{"n_layer": 11, "d_model": 768, "n_head": 8, "n_kv_head": 8, "head_dim": 96, "d_mlp": 3072, "vocab_size": 17143, "activation": "gelu", "norm": "layernorm", "norm_place": "pre", "norm_eps": 1e-06, "positions": "learned+rope", "rope_base": 10000.0, "rope_fraction": 1.0, "qk_norm": true, "attn_scale": 0.102, "bias": "none", "tie_embeddings": true, "parallel_block": false, "init": "normal", "init_std_qkv": 0.015, "init_std_o": 0.0032, "init_std_up": 0.015, "init_std_down": 0.0032, "optimizer": "cautious_adamw", "lr": 0.000683, "beta1": 0.95, "beta2": 0.99, "weight_decay": 0.28, "lr_head": 0.00901, "grad_clip": 0.5, "warmup_steps": 594, "schedule": "cos", "final_lr_fraction": 0.0, "batch_tokens": 262144, "seq_len": 1024, "doc_mask": true, "z_loss": 1e-05, "train_tokens": 1363000000, "steps": 5200, "dataset": "wikipedia_en"}
Each number is 128 + 32 x the weight over the matrix's rms, rounded and kept within 0 to 255. Layers, rows and columns count from 0.

# layer 2 MLP down (transposed), 3072x768, rms 0.0127, rows 1101-1111, columns 0-63
[[111 117 167 179 113 144  70 122 174 175 185 108  57 160 137 166 159 133  86 207 124  51 143 126  60 180  81  99 120 127 134  90 143 159  83 143 133 136  83  74 173  80 189 104 136 133  57  95 139 102 129 122 118 151 197  87 173 140 105  50 172 136  75 153]
 [156  96  94  89 147 143 151 126 114 156 107  87 141 119  97 150 143 161  97 130 164  83 128 108 107 116 151 115 137 151 138 140 148 128  88 162 131 127 182  72 106  89 162 124 178 112 116 175 123 146 104 137  72 149  74 120 107 139 188 159 111 135  68 145]
 [115 169 109 155 131 152  86 135 120 119 198 114  90 109  81 108  90  88 116 100 221 121 141  61 120  96 146 111 215  98 128 110  71 150 165 142  64 133 156 123  96 115  79  82 194 113  71 133 140 107 122  89 167  81  96 120 210  81  94 146 123 147 114 153]
 [104 110 111 104 116  91 165 107 130 191  89 150 110 174 159  94 119 107 177 127 101 126 114 134  94 151 117 131 102 161 133 112 150 165 113 115 120 157 160 139 187 192 105 124  76  85 192 130 106 132 101  69  62 117 158  84 138 157 134 115 136  99 133  63]
 [159 143 126 133  76 170 117 121 126 155 120 151 121  71 190  93 196 170 177 118  85  46 138 124 111 141 113 137 113 172  96 110 143  71 174 121 112 115 111 133  93 136 125 184 196 180  34  89  78  94 131 118  62  94 136 181 123 123 119 218 113  69 103  85]
 [147 135 120 136 134 158 107 122 177  93 135  72 146 118  95 158 153 119 113 118  81 129  90 141 148 133 113 104 126  95 114 101 138 166 110 157 196 134 114 130 140 151 153 106 126 153 108 142 158 150 110 137 173 129 150  85 158 131 176 135 144 139 106 125]
 [121 224 128 114 169 151 135 123  93 141 131  56 147  93 106 144 132 155 141 191 137 160  67 146 106 157 173 118 117 198 143 168 134  62 125 121 129 119 167 160 178 106  96 104 113  95 209 118 191 169  99 149 186 127 115 103 105  68 116  85 114 169 121 151]
 [133 156 135  61 141 135 124 104 140 141 136 150 180 126 134 119 104  68  98  97 120 156  85  86 117 182 105 162 123 141 123 136 152  76 132 110 120  69 181 134  50 124 139 180 186 107 127 136 114 150  75 152  91 107 123  79 124 125 117 120 188 176 138 132]
 [127 124 132 143 161 166 168 101 166 130 137 128 138 121 125 138 102 143 104 153 141 114 157 148 114 150 160 144 147 101 124  85 143 174 113 131  93 152 166 115  54 135  80 135 138 146 118 161 101  95 133  97  78 133 103 141 142 126 136 138 167  92 155 154]
 [ 86 139 122  98  92 121 133 137 112  94 115  71 210  98 128  97 152 180  84 139 157 125 154 133 101 170 134 128 160 135  90 139 102 119 149  76 128 116  93 113 112  99 115  90 100 156  87 101 110 151 100  66  89  88 157 140 114 107 119 154 127  98 124 141]
 [ 88  99 171 100 142 100 177 144 128  71 160 163 153 212 153 113  41 124 135 124 110 214 130 112  90 116 122 106 105 106 193 133  79  83 128 102 121 131 132  93 109 113  86 130 122 152 102 153 179 141 119 151 134  99 188  56  59 149 157 171 155 172 156 182]]
# layer 2 MLP up, 3072x768, rms 0.0212, rows 1102-1111, columns 0-63
[[134  96 194 193 138 156  79 163 121 143 154 131 135 144 102 133 143 115 137 159 124 177 158  90 114 150 114  84 190 137 127  94 137 109 132 144 119 155 124 109 105 106  99  48  89  88 142 110  69  91 128 106 186 161 106 133 125 147 141 110 139 124 183 155]
 [116 109 116 105 150 120  60  81  73 142 138 144 170  77 157 121  90 117 152 124 102 154 182 123 119 123  85 129 153 150  86 130 205 127 131  71 162 167 111  86 132 138 170 142 125 118 193  58  85 169 173 136 135 192 133 143 142 132 226 175 170  68 140 119]
 [101  93 139 139 152 162 121 143 141 137 114 119 107 113  83 117 155 113 163 153 131 192 200 125 147 134  81 105 159 136 137 103  87 141  30 141 103  86 104  93 141 127 108  89 117 110 110  89 206 169 134 156 157 176  62 164 108  67 104 106 150 108 132 133]
 [155 112 110 232 113 173 118 117 123 155  97 125 144  93 170 103 135 139 129 131 118  98 126 116 136 112 133  95  86 126 158 124 141  73 109 116 145 191 131 132  84  96 130  78 129  97 120  58 108 120 102  93 125 135 131 185 153  67 107 119 100 114 126 131]
 [148 132 129 181 116 139 161  96 149 107 110  99  79 147 144  63 137 146 155 151  99 157 180 109 109 100 133  86 117 129 171 171 135 144 142  90  74 135 120  87 134 124 121 143 100  75 227 122 143 115 152 136 120 153 135 127 114 101 157 120 154 150 160 138]
 [ 87 209 188  98 185  60 116 123 158 140 111 133 108 128 142  95 160 139 111 131  77 117 138 110 156  99 115 106 133 137 171 139  92 134 173 127 163 123  85 100 103  98 153 137 132 113 118 119 125 154 124 160 110  94  83 138 154 164  83 177 130 165 118 161]
 [138  94 171 142  93 147  95 212 209 141 107 139  52  47 126 130 144  75 141 184  94 151 146 106  94  96 109  65 198  88 150 122 133 177 122 139 150  62 127 116 151 161  95 101 156 152 182 179  71 175 147 130 121  91 130 133 147 131 154 138 179 169 136 153]
 [114 134 173 142  82 138 101 169 129 144 128 157  91  96 169 122 112 142 110 129 147 141 185 156 156 148  96 143 147 128  79 155  88 123 115 131 149 115 139 118 179 134 137 121 115 122 122 140 119 189 131 113 151 116 103 190  85  93 130  98 127 148 181 110]
 [148 142 153 176 118 148  86 133 114 163 203 137 211  75 112 150 130  83 110 189 133 161  97 111 166 103 114 110 149 113  88 160 124 114 129 116 155 154 135 112 130 124 160  83 136 156 115  90 125 184 132 148  54 111 130 141 105 117 123 136 155 111 128  99]
 [152 107 137 141 137 138  87 170 110 142 102 110 120 113  98  54 153 136 132 121 128 113 145 114  91 124 143 122 117  72 136  90 128 115 115  81 158 122 149 131 191 105 150 123  80 106 136 152 136 139 172 108 149 106 125 176 145 104 102 113 132 115 145 102]]